config.toml
positions = "learned"
attn_scale = 0.125
bias = "all"
parallel_block = false
optimizer = "soap_variant"
lr_head = 0.00997
max_grad_norm = 0.5
max_seq_len = 512
max_steps = 3109
Each number is 128 + 24 x the weight over its row's rms, rounded and kept within 0 to 255. Layers, rows and columns count from 0. The size above them is the row's rms in percent of the matrix's.

# layer 10 MLP up, 2304x576, rms 0.112, rows 75-127, columns 448-511
size [ 98  98 102 101 102 106 102  95 100 101 100 103 102 102  94 111 111 104 102 116  92  85  98 102  97  96 102 105 105  95  97 111  99  92 100  99 106  97 101 101  95 101 111  96 101  93  98  96 109 102  98  98  92]
[[143 127 100 160 133 149 151 139 152 105 116 113 146 110 120 112 113 122 101 159 130 154 144 102  97 150  96 128 137 114  82 199 150  99 108 100 146 115 153 108 163 125 150 107 135  99 127 132 136  77 138  89 116 152 123 127 101 130 115  86 134 105 194 151]
 [144 110 131 119 113 150 132 120 138 164 106 128 110 112 149 138  97 103  79 151 141  83 125 142 143 196 130 127 133 122  83 148 102 118  95 119 112 111 118 149 116  84 150  90  94 156 114 100 134 111  80 129 174 119 130  97 161 156  99 101 157 124 123 137]
 [110 145 102  97 171 155 145  85 153 128 121 129 112 162 163  84 147  91 120 117 178 119 145 144  78 154 109 143  84 109 153 133 175 152 137 140 147 158 147 101 140 176 158 129 115 155 126 142 153  72 105 182 118 142 106 155 157 125 157 130 164 144 170 122]
 [ 99 182 140 129 109 141 111 137 149 130 164 166 116  89 153  88 126 113 159 151 122 112 143 132 134 151 117 152 157 124 148  98 119 112 152 177 159 148 137 132 139 144 124 156 122 142 166  98 137 112 100 156 142 108  85 122 130 133 116 106 131 145 123 103]
 [118 149 128 110 162 152 144 116 147 157 126  98 150 147 105 129 118 115 132 129 122  79 131 135 120 109 138 174 135 142 118 122 160 109 146 141 119 128 111 132 154 101 124 145 148 116 138 134 148 158 127 124 128 159 139 144  93 114 136 145 154 126 158  99]
 [101 160  91 173 132  87 120 130  59 161 115 110 133 153  75 139 110 105 133 119 119 178 127  95 180 145 121 103 130 114  90 119 158 149 172 107 110 132 140  99 120 126 125 112  99 122 161  82 133 121 107 152 119 162 120 169 141 108 149 140 121 154 135 125]
 [110 154 131 130 138 145 129 116 125 142 145 132 129 115 130 144 130 133 105 111 153 142  97 130 117  97 111 115 129 136 111 125 176 143  96 100 144 124 136 109 129 117 159 105 150  81 135 131 130  78 128 161 112 130 119 104 101 105 131 155 142 117 136 160]
 [164 121  95 120 131 126 140  71  98 121 115 159 143 145  72 125 186 109 114 156 191 119 125 118 107 154 185 115 121 142 138 105 130 131 122 148 135 195 139 134 120 135 135 125 110 119 144 171 135 142 126 135 151 120 118 104 170 126 110 148 145 202  78  98]
 [132 115 101  96 115 133 118 176 140 110  89 164 126 168 110 134 100 142 156 150 186 135 123 140 127 120 159  95  98 129 125 154 108 133 156 137 115 168 137 116 118 109 135 104 107 135 131 170 134 132 128 129 184  94 158  96 145 156 129 148 125 140 134 119]
 [138  97 136  94 163 133 106 123 150 126 126 109 159 140 118 129 127 145 127 129 120  97 132  97 149 111 122 124 118 111 132  44  95 110 123 122 113 121 125 123 120 101 120 142  55 103 129  75 132 158  73  98 145 129 137 127 141 146 170 129 126 148 144 134]
 [117 117 122 170 115 175 170 144 126 142 151 113 151  98 151 104 100 104 147 149 116  81  76 140 103 132 126 158 155 111 137 127 136 132 153 131 137 154 106  93 107 145 137 143 140 130 133  99 100 113 139 117  70 121 129 169  98 123 102 154 166 114 146 142]
 [109 144 119 141 124 117 129 102 128 149 139 155  70 113 139 102 150 123 130 105 163 150 174  82 143 163 146 133 141 109 146 106 132 131 159  80 118  71 181  76 140 144 162 154 131 146 113 151 129 129 112 129 175 120 115 129 126 142 132 125 132 152 127 165]
 [125 102 112 139 161 166 166  95 116 146 123 208 152 113 119  86 134 136 125 118  98 112 110 108 146  83 156 150 127 163 121 149 135 163 145 127 123 139 109 139 110 134 117 180 112 126 122 117 138 122 114 109  96 118 161 130 144 118 131 109 127 116 158 152]
 [126 133 130 134 139 146 128 134 114 159 129 101  99 138 133 136 132 133 140 102 134 119 140  94 113 112 136 109 109 115 112 121  94 157 142 112  93 108 147 108 152 115  87 121 106 106  88 111  77 195 102 121 104 103 124 114  96 103 120 131 124 111 167 116]
 [147 131 113 128 141  89 151 145 124 176 119 149 136  98 134 110 114 109 141 118 118 174 133 155 116 115 140  92 135 148 128 110 150 149 134  78 139 167 161 107 165 131 149 114 123 125 125 102 123 136 140 107 187 115 184 158 146 108 118  88 121 177 126 128]
 [136 113  67 141 135 110 127 179 142 143 158 117 105 178 143 142 132 133 119 138 120 149 150 155 143 111 137 119 133 131 163 113 141 127 128 108 129 140 112  70 120 100 126 100 112 153 147 126 131 117 142 179 122 124 125 126 128 119 120 137 127 124 118 152]
 [108 118 114 158 161 123  85 166 115 111 115 147 181 104 139 141 102 140 116 150 133  91 123 103 148 153 151 104 117 103 107  91 127 132 117 108 121 148 132 128 129 120 152 161 146 117 145 115 129 168 106 133 143 147 140 121 122 110  98 129 167 140 126 150]
 [110  85  75 113 126 121 123 142 122 131 139 130  96 132 126 133 120  91 119  98 125 113 127 115 121 130 115 168 137 111 126 118 131 156 138 119 114 144 144 115 124 106 118 137 139 181 140 159 113 144 154 148 138  57 121 120 126 132 116 107  72 155 199 118]
 [119 141 113 135 109 113 100 134 111 193 175 114 150 126 127 142 135 167 100 160 104 124 122 118 127 115 131 173 156 126 129 129  89 123 139 140 145  98 196 165 126 156 144 154 122 101 137  94 148 137 153  93 183 139 121 157 145 109 161 114 152 144 143 152]
 [ 87 149 139 118 129 158 132 100 149 133 102 121 127 123 164 130 141 122 148 141 119 116 123 114 136 123  68 129  77 123 140 162 132 146 152 117 100 129 139 109  87 136 133 120 106 132 147 115 118 162 119 109 138 108 147 138 123 132 150 139 162 131 109 152]
 [145 110 130 136 113 121  85 120 130  99 118 131 152 148 139 165 141 138 144 140 151 132 125 132 138 144  48 196 128 131 120 147 120 152  89 124  68  83 120 132 147 145 117 104 139 108 118 117 106 113 136 167 102 130 122 111  83 121 141 132 104 144 139 135]
 [127 124 109 125 130  85  90 100 173 130 138 137 126 119 114 115 105 121 121  69 150 122 151 129 134 144 133 117 160 128 174 140 125 120 150 119 156 114 127 105 135 160 103  84 118 135 160 136  94 168 135 115 176 122 125 141 122 120 135  61 120 116 143 149]
 [146 128 128 117 126 139 114 129  94 149 144 103 115 117  86 104 205 126 137  75 141 100 117  88 131 115 141 138 136  97 105 127 141 118 165 122 108  93 106  86  82 114  92 141 134 134 108 141 125 114  65 108  86 112 123 114 179 166 141 104 160 180 107 122]
 [153 157 125 129 125  84 160 136 150 110 112 141 123  99  95 122 118 144 131 133 110 106 138 155 134 113 146 135 141 116 162 174  60 142 103 154 172 129 148 136 130 208 108 108 115 159 178 131 138 140 134 131 137 150  72 179 152 136 116 125 167 140 109 138]
 [141 140 153 114  90 125 137 124 114 110 115 106 132 146  99  98 131 122  84 172 158 131 156 130 133  82 122 129 121 142 108 126 156  91 157 108  93 123 116 121 124 119  98 113 155 124 124 121 127 113 125 168 159 124 100 137 102 176  94 106  63 115 157 133]
 [108 121 129 141 109 162 141 106 113  41 132 142 147 106 128  88 114 151 130 162 119 135 120 115  77 122  94 124 133 126 154 103 155 107 129 167 117 123 116 119 154 102 147 135 123 138 111 109  95 164  84 179 169 146 129 135 152 100 139  97 161 178 116 131]
 [119 134 140 140 121 116 134 113 113 129 175 115 106  94 131  97 172 118 138 147 139 135 138 136 114 111 130  76 105 114 118 104 129 146 117 107 135 113  84 120 147 125 112 150 191 105 143  86 111 144 105 146  83 106 113 131 112 148 163 100 112 114 147 169]
 [ 97 136 137 145 115 129 136 130 144  86 142 124 144 123 162 107 135 122 132 114 123 111 138 118 143 124 130 110 124 132 128 144 100 156 175 105 107 129 124 123  81 131 113 135  90  83 128 119 187 133 125 104  98 113 107 138  96 119 157 106 149 138 132 126]
 [ 62 152 113 140 134 173  96 135 114 191 114 128 150 111 161 115 128 166 133 104 167 181 122 120 145 186 108 145 181 105 122  96  99 153 110 140 161 169 139 136 144  95 179 131 126 155  97  69 144 153 125 173  75 125 143 126 123 118 144 153 135 115 115 138]
 [127 105  97 101 122  96 131 104 113  94 163 135  95 144 194  88 146 107 163  89 123 150 119 157  97 114  96 165 113 157 142 117 127 146 106 124 186 129 118 131 116 166 119 118 156 166 163 153 107 126 157 128 186 142 114 113 145 124  91 126 155 151 106 140]
 [136 108 143 118 120 130 117 128 129  74 111 144  97 164 113 127 144 147 161 139 137 108  94 151 132 154 123 136 119 160 110 168 162 126 104 153 125 166 145 131 159 193 130 134  98  81 143 120 108 163 123 144 118 145 172  41 145 154 123 131 134 108 139 136]
 [128 153 139 102 136 155 116 125 107 120 134 164 146 143 116 168 165 182 144 108  88 165 150 119 143 133 119 135 109  99 146 144 147 115 164 134 119 112  97  89 114 112 114 155 117 114 143 148 126 125 105 112 148 124 135 140 106 114 145 149  94 132  85 134]
 [125 135 142 117  85 148 159 125 124 147 187 115 113 102 155 100 138 140 134 125 158 169 188 180 110 123 168  89 142 164 111 104 119 139 108  91 172  85 142 161 127 107 105 126 101 128 138 124 116 104 111 145 115 122 142 126 118  96 114 101 167 113 129 167]
 [155 133 154 173 127 123 176 129 176 151  79 173 119 101  98  85 149 142 138 170 129  95 127 101 123 173 169 152 108 146 132  79 164 145 123 160 126 129 115 137 140 110 162 127 175 138 137  81 119 114 113 150 105 125 141 178 149 154 114 137 176 121 106 145]
 [154 134 167  94 123 137  96 133 113 116 133 123 137 120  82 130 116 111 100 122 118 152 122 133 110  89 154 149 118 118 135 107  92 123 100 159 110 144 119  86 108 120  94 116 111 125 138 120 113 148  88 140 121 134 152 121 152 122 158 126 104 118  79 126]
 [151  89 135 113 132 123  95 121 169 139 138 143 146 121  90  82 132  83 107 118 104 136 136 154 129 139 106 110 164 152 177  92 156 136 111 164 149 114 104 163 132 156 153 139 141 137 153 104 126 142 133 132 162 114 107 137 167 115 122 141 158 109 120 149]
 [165 136 112 148  96 113 143 122 104 109 113 164 130 115 124 136 159 138 142 141 143 131 119 181 133 137 141 105 115 144 116 110 145 163 129 119 186 150 101 136 109 133 118  67 110 131 119 109 133 113 157  97 134 113 122 124 126 145 157 146  88 101 156 117]
 [ 86 136 104 132  97 147  96 143 113 124 119 102 135 128  79 161 106  91 158 162 142 134 106  97 122 133  82 122 151 140 110 153 148 166  91 119 120 132 119  81 154  93 128 141 122  88 118 104  98 181  81 116 129 104 127 151 139 133 149 128 110 134 136 158]
 [142 156 103 106 130 136 182 143 130 131 181  88 159 134 107 124 132 122 143 160 101 106  80 112 130 127 154 133  62 125 163 112  96 106 134 154 154 152 115 114 131 102  88 124 172 106 160 132 112 105 142 121 110 163 156 125 128 105 103 148 147 125 140 108]
 [153 144  98 144 113 106 122  73 137 138 136 147 137 130 169 123 187 132 114 176 121 128 120 165 163 158 156  93 114 136 133 132 139 178 188 104  93 108 131 151 127 119 151 134 141 107  95 134 179 144 132 117 118 152 132  93  94 147 106  99 127 106 172 109]
 [154  97 125 109 125 130 108  94 139 117 109 119 138 161 126 167 138 120  86 137 107 136 150 129 164 113  78 157 127 132 125 123 101 115 162 119 157 123 126 156 125 139 133 150 118 155 153 114 122 156  89 124 166 131 139 122 180 142 113 136 103 112  98 115]
 [119  95  98 136 175 102  92 137 102 118 161 144 118 152  83 136  88  52 106  91 168 153 106 118 146 122 171 101 170  94  92 152 101 100 126 117 150 156 128 159 118 163 120 143 161 130 135 152 170 135 178 165 131 138 129  61 109 117 141  88 112 153 168  92]
 [100 151 148 132 136 153 107 138 122 120 168 185 113 151 103 152 139  81 129 103 154 130 129 139 111 140 116 106 122  95 141 132 105 171 146 129 158 143 156 153 110  72 120 116 126 129 131 133 119 170 146 131 179 120 117 130 139  65 121 128 156 133  69 127]
 [131 123 138 107 140 154 136 145 131 130 148 149 142 137 146 101 124 128  83 130 131 159  31 106 167 121 115 132 132 113 116 107 138 110 142 159 132 133 114 130 123 166 137 104 130 176 153  78 143 130 169 127 111 127  98 208 119 115 136 101 144 154 101 140]
 [122 162 167 176 110 143 136 105 114  91 159 103 109 128 167 139 149  77 123 127 155 104 140 156 108 127 111 135 140 140  67  81 118 156 164 104 132 158  95 119 125 167 143 107  98  99 138 114 187 139 106 101 115 120 105 121 135  76 111 143  62 118 107 100]
 [128 149 110 110 108 158 163 155 138 130 155 107 148  84 110 142 131 141  98 101  97 161 120 128 139 128 141 127 150 132 161  91 120 138 107 131 142  95 157  99 150 112 143 146 143  76 135 122  87 108 143 118 120 166 164 140 147 124 143 137 160 131  98 113]
 [122 162 153 103 127 113 114 142 116  95 117  84 160 124 149 150 126 102 108 146 129  93 145  79 149  97  88 115 119 174  86 152 136 138 156 118 126 139 128 148 133 172 164 149 158 128 162 123 101 133  94 131 119 123 106 123 128 128 101 116 134  81  92  99]
 [111 129 145 111 145 108 117 149 160 127 162 154 143 142 128 125 104  73 114 135 143  91 114 173 183 123 121 143  85 117 106 131 131 168 149 133 174 113 157 129 133  99 121 176 122 123  70  52 144 117 138  90 147 156 156 133 129 137 139 133 134 192  92  78]
 [153 118 118 133 104 128  90 139 106 112 130 132 128 127 133 113 140 117 151 118 109  97 157 124 154 187 178 185 136 155 127 101 129 126 125 130  89 154  98 169 110 125 111 145 100 103 149 119 115 111 174 119 107 110 130 131 133 180 130 131 160 123 111 119]
 [ 59 141 131  91  77 126 121 113 110 114 140 180 117  89 118 123 176 127 133 150 141 126  76 127 144 145 114 155 118 143 100 137 159 136 131  82 126 139 129 108 136 106 105 115  93 130 125 121  92 136 125  95 101 121 105 134 139 149 108 121 125 112 105 114]
 [150 138 162 138 151 145 122 124 125 142 102 117 127 118 157 142  86 122  89 178 130  92 112 163 149  98 136 116 156  90 173 125 145 144 156 121 134 131  90 133 111 106 136 107 135 134 160 113 112  89 103 140 135 145 146  84 105 156 172 145 136 140 158 155]
 [130 129 126 110 140 133 129 125 146 105 102 187 156 152  84 102 138 139 135 154 134 133  92 126 155  90  70 109 148 130 163 128 139 185 147  96  97 131 163 135 116 133 152 102 111 129 148 134 112 156 118 104  95 130 119 138 122  91  89 109 133 124 138 105]
 [135 149 129 151  99 126 152 103 116 135  81 151 145  84 132 116  97  81 146 132 119 132 155  98 130 157 120 118 131 182 120  98 115 130 163 131 135 115 140 133 148 158 145  83  91 134 109 109  90 156 115 140 129 106 133 121 108 158 117 139 141 167 130 181]]
# layer 10 MLP down (transposed), 2304x576, rms 0.123, rows 75-126, columns 448-511
size [100 103 105 104 104 107 105  90 102 104 101 102 100 108 100 105 108  91 105 107  96  97  97 100  91 101 104 107  98  97  98 111 100  98 101 108 108  96 109 103  95 100 104 101 108  97 102  97 107 101  98  96]
[[147 144 109 182 144 131 153 136 125  98 156 116 151 130 124  98 132 109 133 127 121 171 157  99 145 129 102 145 124  81 138  71 131 141 154 152 126  95 104 110  81  84 135 128 107 114 132 122  84 152 119 137  86  90 111 149 161 107 102 146  91 147 196 131]
 [155  91 114 109 129 119 121  93 155 112 129 102 117 137 151 161 114 119 111  92 140 138 117  95 133 145  83 133  89 156 138 103 145 114 106 123 127 149 107 124 109 143 159 109 146 117 158 117 138 151 148 130 120 131 109 148  78 185 116 149 122 136 128 129]
 [153 111 143 132 114  92 123 130 131 168  81  93 213 106 125 146  77 162  82 168 133 146 106 145 124 136 153 146 125 129 117 149 126  93  85 163 133  98 122 140 110 124 114 110 115 119 158 138 133 138 140 114 117 164 100 125 141 119 142 105 155 142 153 132]
 [179  59 114  97  91 115 173 139 154 121 135 136 139 158 170 144 144 140 126 118 145 134 153 114 144 117 163 150 149 111 154 108 155  88 149 119 136 190 128 157 160 144 121 108 110 119 117 132 146 117 109 174 138 146 145 143 110 126 131 144 111 128 142 126]
 [120 106 189 132 165 107 112 122 136 138 114 133 131  55 119 128  99 106 122 123 100 126 171 104 127 131  76 125 134 140 148 125 178 152 117 121 145 135 189 118  82 134 145 151 112 155 151 138 135 130 103  95 140 103 133 133  76 159 136 104 160  64 152 133]
 [ 88 152 147 157 107  64 134 113 113 130  99 166 100 137 136 117 108 102 127 167 141 137 128  99 188 120 155 135 133 111 163  77 144 125 118 128 119 150 124 106 115 119 126  90 172 140 127 141 113 135  87 110 111 122 127 102 169 136 130 158 171 166  81 153]
 [153 135 104 116 125 119 149 151 123 134 140 144 143  90 150 129 144 132 128 106 131 130 157 172  99 151 113 132 170 145 164  82 148 122 137 141 127 157 115 115 153 133 148 130 135 142 144 152 121 156 119 150  75  98 154 127 145 130 143 146 128 152 155 107]
 [130 111 127 167 111 111 126 129 168 100 148 118  84 119 131 129 143 165 148  91 115 137 125 180 106 149 176 108 125 154 110 139 165 150  95 137 135 135 140 108 185 171  88 149 152 120 143 112 105  98 138  74 119 144  94 147 102 151 148 115  91 125 122 110]
 [135 140 141 137 175 167  72 161 116 107 121 141 129 128 108 141 107 126 149 131 118 107 135 113 128 134 121 129 181 130 126 173  97 133  82 152  94 121 133 113 121 150 154 140  89 177 134 132  97 101 144 140 117 100 153 117  90 124 142 104 111 115 155 153]
 [ 77 100 150 131 134 124 136  99 186 186 129 119 147 169 159 140 112 140  89  87 198 156 101 127 136 104 112  94 128 136 122 118 132  87 177 116 127 128 130  91 142 104 112 134 110 144 151 155 147 120  71  95 162 116 152 111 122 111 139 136  90 116 132 117]
 [137 105  98 132 120 127 126 137 130 179 152 142 130 118  66 185 133 105 113 108 136 136 133 124 142 117 141 131 151 164 118 173 127 154 115 150 115 132  91 158 160  81 133  71 116 113 136 109 104 124 120 132 145 129 130 135 124 146 144 132 156 110 147 122]
 [ 92 155 136  94 100 145 108 132 170 107 164 108 166 106 141 129 150 109 151 123 146 107  99 138 130 136 108 110 140 111  99 134 160 142  99 131 154 143 120 152 133 128 157 134 145 121 137 136 140 157 157 104  85  96 151 112 166 125 100 132 151 132  95 118]
 [ 98 121  97 131 156 116 131  61 117 115 111 132 109 119 122 123 148  98 116 115  75  84 100 142  68 156  89 120 135 102 125 165 107  70  99 157 138 126 149  97 119 125 125 134 110 175 127 133 122 101 122  84 173  78 174 101 116 118 152 150 140  97 102 187]
 [148 113 142 125 148 149 156 122 103  96 109  97 114 132 113 143 176 164 103 176 187 143  82  83 156 124 144 139 148  90  93 138 143 147 116  88 134  96 123 102  92 114 138 163 107 127  98 178  98 127 110 132 143 129 129 147 136 101 104 152 145 131 164 150]
 [117 161 140 139 139  53 132 118 102 125 173  90 155 113  85 138 126 137 162 126 118 135 117 149 111 150 171 111 147 129 162 134 130 140  88 167 120 136 142 137 152 144 137 153 105 140 132 112 159 148 137 121 178 113 117 116 151 175 142 133 110 106 121 161]
 [153  88  93 109 119  95 181 122 136 116 113  95 153  56 107 115 115 123 140 128 132 131 170 118 114 127 135 149 132 137 144 123 106 147 140 114 127 121 103 153 102 153 131 138  95 124  83 139  54 113 154 145 130  98 138  86 111 110  69 165 140 149 126 138]
 [121 121  99 100 152 103 135 120 135 108 147 106 138 149 122 118 145 178 151  97 143 135 107 118 119 135 103  94 114 116 117 175 122 107 144 147 144 104 115 119 193 122  99 108 164 127  98 149 127 121 111 112  63  82 113 138 111 158 156 141 152  75 162 120]
 [147 144 130  90 113 119 125 107 132 131 119  77 135 127 135 148 151 143 152 166 124  74 176 132 181  89 147 114 121 147 115 134 127 133 149 171  73 122 118  67 168 147 164 132  94  76 130 124 143 130 109 150 118  71 109 124 170 104 140 144 128  84  85 133]
 [115 203 142 130 125 138 172 143  90 126 132  82 142 141  88 112 148 164 152 131 132  70 139 133 128 134 127 118 149 180 146 172 142 137 128 114 102 123 136 152 175  94 110 104 124  92 136 140 137  95 144 135 145 156 160  96 147 139  96 131 138 148 135 117]
 [147 142 159  84 105 169 126 148 122 102 109 113 171 136 142 118  86 116 160 128 119 113 136  93 110 114 126 146 148 145 129 131 134 155  92  78  99 134 153 133 151 104 107 150 151 153 135 105  89 130 158 118 163 162  81 130 108 133 129 119 129 121  93 117]
 [150 128 130 140 151 108 116 150 150 170 105 112 118 117  89 132 131 110 177 142 109 130 110 144 114 131 149 141 172 128 152 132 130 158 167 135 168 136 115 159 122  87 140 109 107 119  96  90 123 147 100 137  99 182  97 181 145 108  93 166 136 117 132 134]
 [155 109 156 112 132  83 141 131 109 104  93 141 163 114 169 160 150  98 160  98 106 105 111  97 122  99 121 128 114 151 102 120  83 123  46 105 133 139 108 124 121 102 135  78 161 107 116 146  98 120 117 103 136 118 116 105  85 114 112  64 127 114 147 118]
 [ 84 163 125 143 165 119 127 114 124 118 148 110 153 122 147 148 167 121 103 158 121 106 135 153 122 133 111  77 149  93 137 149 124 120  90 114 144 130 139 155 103 120 113 100 132  91 146 123  59 145  99 113 119 115 176 127 152 114 117  73 130 129 138 122]
 [103  91 160 167 132 161  93 132 130 139 124 113 137 153 185  94 106 100 132 123 168 181  88 149 139 119 102 149 169 151 108 106 162 167 137  66 154 133 132  96 126 123 117 166 108 133 114 155 158 149 101 140 132 117 113 132 136 139 149 134 137 134 125 110]
 [108 129 153  66 119 136  90 136  86 139 129 120 142 140 121 153 162 162 115  74 117 172 111 113 166 174 151 130 133 152 100 124 113 152 142 116 120 127 149  87 137 156  99 151 120 105 110 170 161 167 147 157  95 121  89  85 123 105 149 124 146  98 103 129]
 [147 104 106 134 108 142  92 127 130 152 109 154 168 120 121 133 140 138 133 115 130 104 135 116 121 129 131 125  83  94  94 118 141  90 137 182 123 132 128 107 149 119 147 131 116 121  42 129 136 135 108 128 167 132 119 145 133 183 124 122 105 134 125 110]
 [134  99 127 104 165 155 151 157 120 114 174 117 127 118 131 123 138 151 134 107 131 124 125 169 120 106 121 147 134 142 126  86 125 175 127 117 107 159 149 136 155 138 142 100 183  96 101 144 142  96 117 100 175 118 140 147  92 138 127 101 102 122 148 111]
 [120 114  90 138 150 125  72 129 142  95 148 125 123 170 109 138 125  84 152 131 144 169 123 116 102  93  99 135 124 115 159 143  84 129  96 137 118 119 107 111 116 149 118 108 142 132 132 132 144 123 131 105 120  70 159 123 124  98 137 109 103 197 172  76]
 [100 141 125 132 136  65 114 128 103 161  93  92 120  99 161  85 126  95 149 130 142 154 120 110 123  74 120 149 112 113 107 135 135 145 119 134 132 106 147 135 120 126 140 160 125 120 106 142  97 207  87 134  89 141 178 118 111  99 140 145 135 132 138 122]
 [126 115 155 151 151 104 139 122 126 111 122 146 125 123 142 126 109 102 117 119 161 161 121 129  91 150 135 115  89 100 148 154 157 125 191 130  65 150 144 135 113 113  97  62 154 165 116 140 113 135 161 147 116 109 142 137 163  99 120 153 120 136 146 141]
 [113 125 123 155  97 134 135 136 136 133 107 126 149 145  90 131 162 122 118 128 138 124 134 117 139 136 105 133  87 108 127 147 120 124 109 117 109  79 120  86 153 145 107 147 128  89  94 122 120 116 113 112 143 117 159  72 129 133 106 166 127 139 116  99]
 [150 131  91 163 139 105 113 115 119 134 172 148 113 145 132 149 165 122 161 150  73  98 150 157 117 135 127 136 132  96  89 134 102  86 140 121  67  93 140 128 115 127 138 140  72 124 133 162 153 142  85 116 135  88 159 116 116  97 120 119 155 120 154 127]
 [188 150 144 106 114 119 153 142 139 129  90 112 128  74 124 123 142 107 122  99 120 157 119 147 144 154 105 105  97 122 125 119 106 109  96 123 124  91 153 126 137 115  82 126  78 164 156 123 121 136 162 149 131 123 101 111 152 107 166 121 150 104 125 114]
 [124 113 145 141 137 156 123 102 106 124 148 124 156 146 116 179 153 104 132 101 129 141 128 143 147 143 123 117 115 118 145  91 119 113 142 136 138 129 162 136 161 169 138  90 124 113 123 153 176 157 144 140  99 125 150  99 146 159 114 154 128 148 122 149]
 [113 172 125 131 157 109 119 123 106 140 120 100 106 111 121 137 135 102 139  74  95 170 112 144 157 103 123 149 117 124 121 189 145 102 118 133 118 197 173 143 110 139 134 171  95 165  99 112 132 165 163 154 150 120  86 128 134 110 136 140  80 149 161 135]
 [132 108 101 159 132 136 111 148 156  88 102 135 115 155 122 104 158 135 111 149 114 116 106 137 113 139  98 129 168 210 176 110 105 110 140 180 115 135 110 122 155 141 112 124 128 147 110 127 176 170 147 103 121 138 146 103 115 136 126  84 144  92 162 172]
 [120 102 161 127  95 129 188 159 118 158 139 118 113  95 164 164 147  94  65 113 123 149 126 128 113 150 141 142 144 133 100 105 177 144 138 123 161 118  91  81 137 109 135 114 182  90 123 121 152 112 137 143 125 123 154  81 154 127 157 104 108 121 136 114]
 [143 125 163 149 127 101 133 117 135 129 134 122 111 119 141 149 134 145 134 107 130  96 114 146 176 157 118  94 133 126  99 148 102 107 150 114 131 139  97 151 119 103 104 132 127  94 159 126 117 158 138 120 144  76 119 136 103 110 135 129 179 142 158 140]
 [174 115 115 157 133 152 129 150 136 125 130 142 165  91 141 132 122 166  98 120 108 175 134 180 140  84 147 103 149 149 100 152 146 101 186 108  49 115 110 132 148 155 104 160 112 138 146 109 117  95 149 192 115 118 171 141 129 136 188 162 112 134 147 111]
 [134 155 114  93 164 153 125 145 128 125 118 106 125 125 140 161  97 158 131 116 111  84 139 103 126 122 112 114 119 159 105 108 123 125 103 154 151 109 184 105 150 134 164 178 119 115 121 196 134 147 147 155 109  79 176 134 132 132 102 144 146 141 137 115]
 [119 113 169  93 140 177 139 122 151 141 142  98  90 126  87 147 125  90 119 118  89 128 195 154 108 137 119 116 140  95 124 112 105  92  82 116 149 138 142 111  96 159 121  97 156 118 108 126 129 113 115  95 129  97 155 167 148 143 105 149 144 128 102 166]
 [138  98 189 109 133 158 112 115 156 139 110 133 116 123 145 129 109 152  86 136 134 167 139 114 120 138 104 128 129 155 133 147 169 163 117 151 110 109 131 105 116 100 152 125 144 123 102 151 147 157 154 167 113 102 116 135 136 165 133 122 148  89 137 138]
 [138 130 124 117 119 144 200 155 149 137 126 113 131 126 146 128 166 132 131 141 114 140 126 150 148 114  98 104 102 124 121 117 134 129  99 118 113 123 134 117 127 122 144 120 114 122 133 148  86 153 149 112 136 118 135 166 110  96 116 144 139 120 107 118]
 [126 159 151 147 141 161  96 108 129 115 115 126 118 105 118 108 142 117 114 110 130 107 119 108 144 121 126 125  80 140 139 124 131 130  93  82 133 109 149  76 179 143  99 100 124 128  88 106 118 144 137 137 113  91 112 198 135 130  77 118 129 157 107 118]
 [111 162 137  73 101 151 164 126 116 150 140 135 146 115 148 117 157 118 130 121 130 151  87  82 117 137 122 118 156 101 103 147 182 125 120 145 136 139 113 132 126 138  97 105 112 104 127 181 151 143 151 149 150  89 117  70 134 108 116 141  90 110  61 102]
 [141 120 128 131  79 119 101 100 142 116 147 136 125 124 151 158 140 153 143 155 135 156  88 152 100 127 121 106 139 145 134 110 146 141 128 157 170  98 139 126 107  58 151 125 135  74 129 164 138  94 128 132 119  98 111  83 104 140 134 188 124 127 156 131]
 [144 106 194 148 133  84 162 158 134 124 136 136 121 127 126 130 125 117 146 108 138 117  95 103 115 127  78 135 115 157 110  96 105 143 104 196 115 162 116 115 140  98 141 100 100 150 157 139 145 136 147 159 135  86  89 122  97 144  94 114 130 119 123 108]
 [ 82 141 149 109 116 163 181 121 140  97 143 119 144 153 155 119 148 106 129  73 107  93 100 122 116 131 133 137 134 114 129 109 134 118 105 134 124 145 160 124 128 111 142 126 121 115 122 139  94 162 148 107 118 112 122 146 158 179  99 129 154 145 147 150]
 [144 115 135 132 101 106 115 157 119 131 142 119 125 116 107 159 145 101 119 107 111 156 141 125 100 137 142 170 151 114 101  96 102 114 139 143 163 123 119 109 112 137 153 137  99 134 142 169 123 122  95 105  81 121 139  90 155 122 113 176 119 118 126 149]
 [108  83  95 122 137 100 176 111 201 136 121 138 173 144 153 100 117 130 101 141 134 107 146 155 117 128  90 109  83  77 148 151 135 142 109 138 118  94 164 110 113 113 123 143 155 135 127 117 123 152 103 157 116 102  96 159 110 107 144 105 123 161 145 121]
 [117 130 114 150 131  81 134 120 134 125 116 134  96 114  69 111 130 119 107 100 132 155 154 120 152 121 120  75  99 121 108 140 108 106 148 158 137 107 100  88 130 111  84  91 126 135  70 149 103 110 105 146 120 144 149 150 158 117  82 142 121 127 140 101]
 [115 145 109 122 131  89 138 110 118 108 118 148 130 140 152 191  94  86 162 140  99 145 138 117 136 132 136 148 107 112 137 179 129 137 113 147 138 158 119  94 144 102 142 110 125 128 113 146  84 132 113 131 136 145 141 136  99 174 159 138 119 135 101 116]]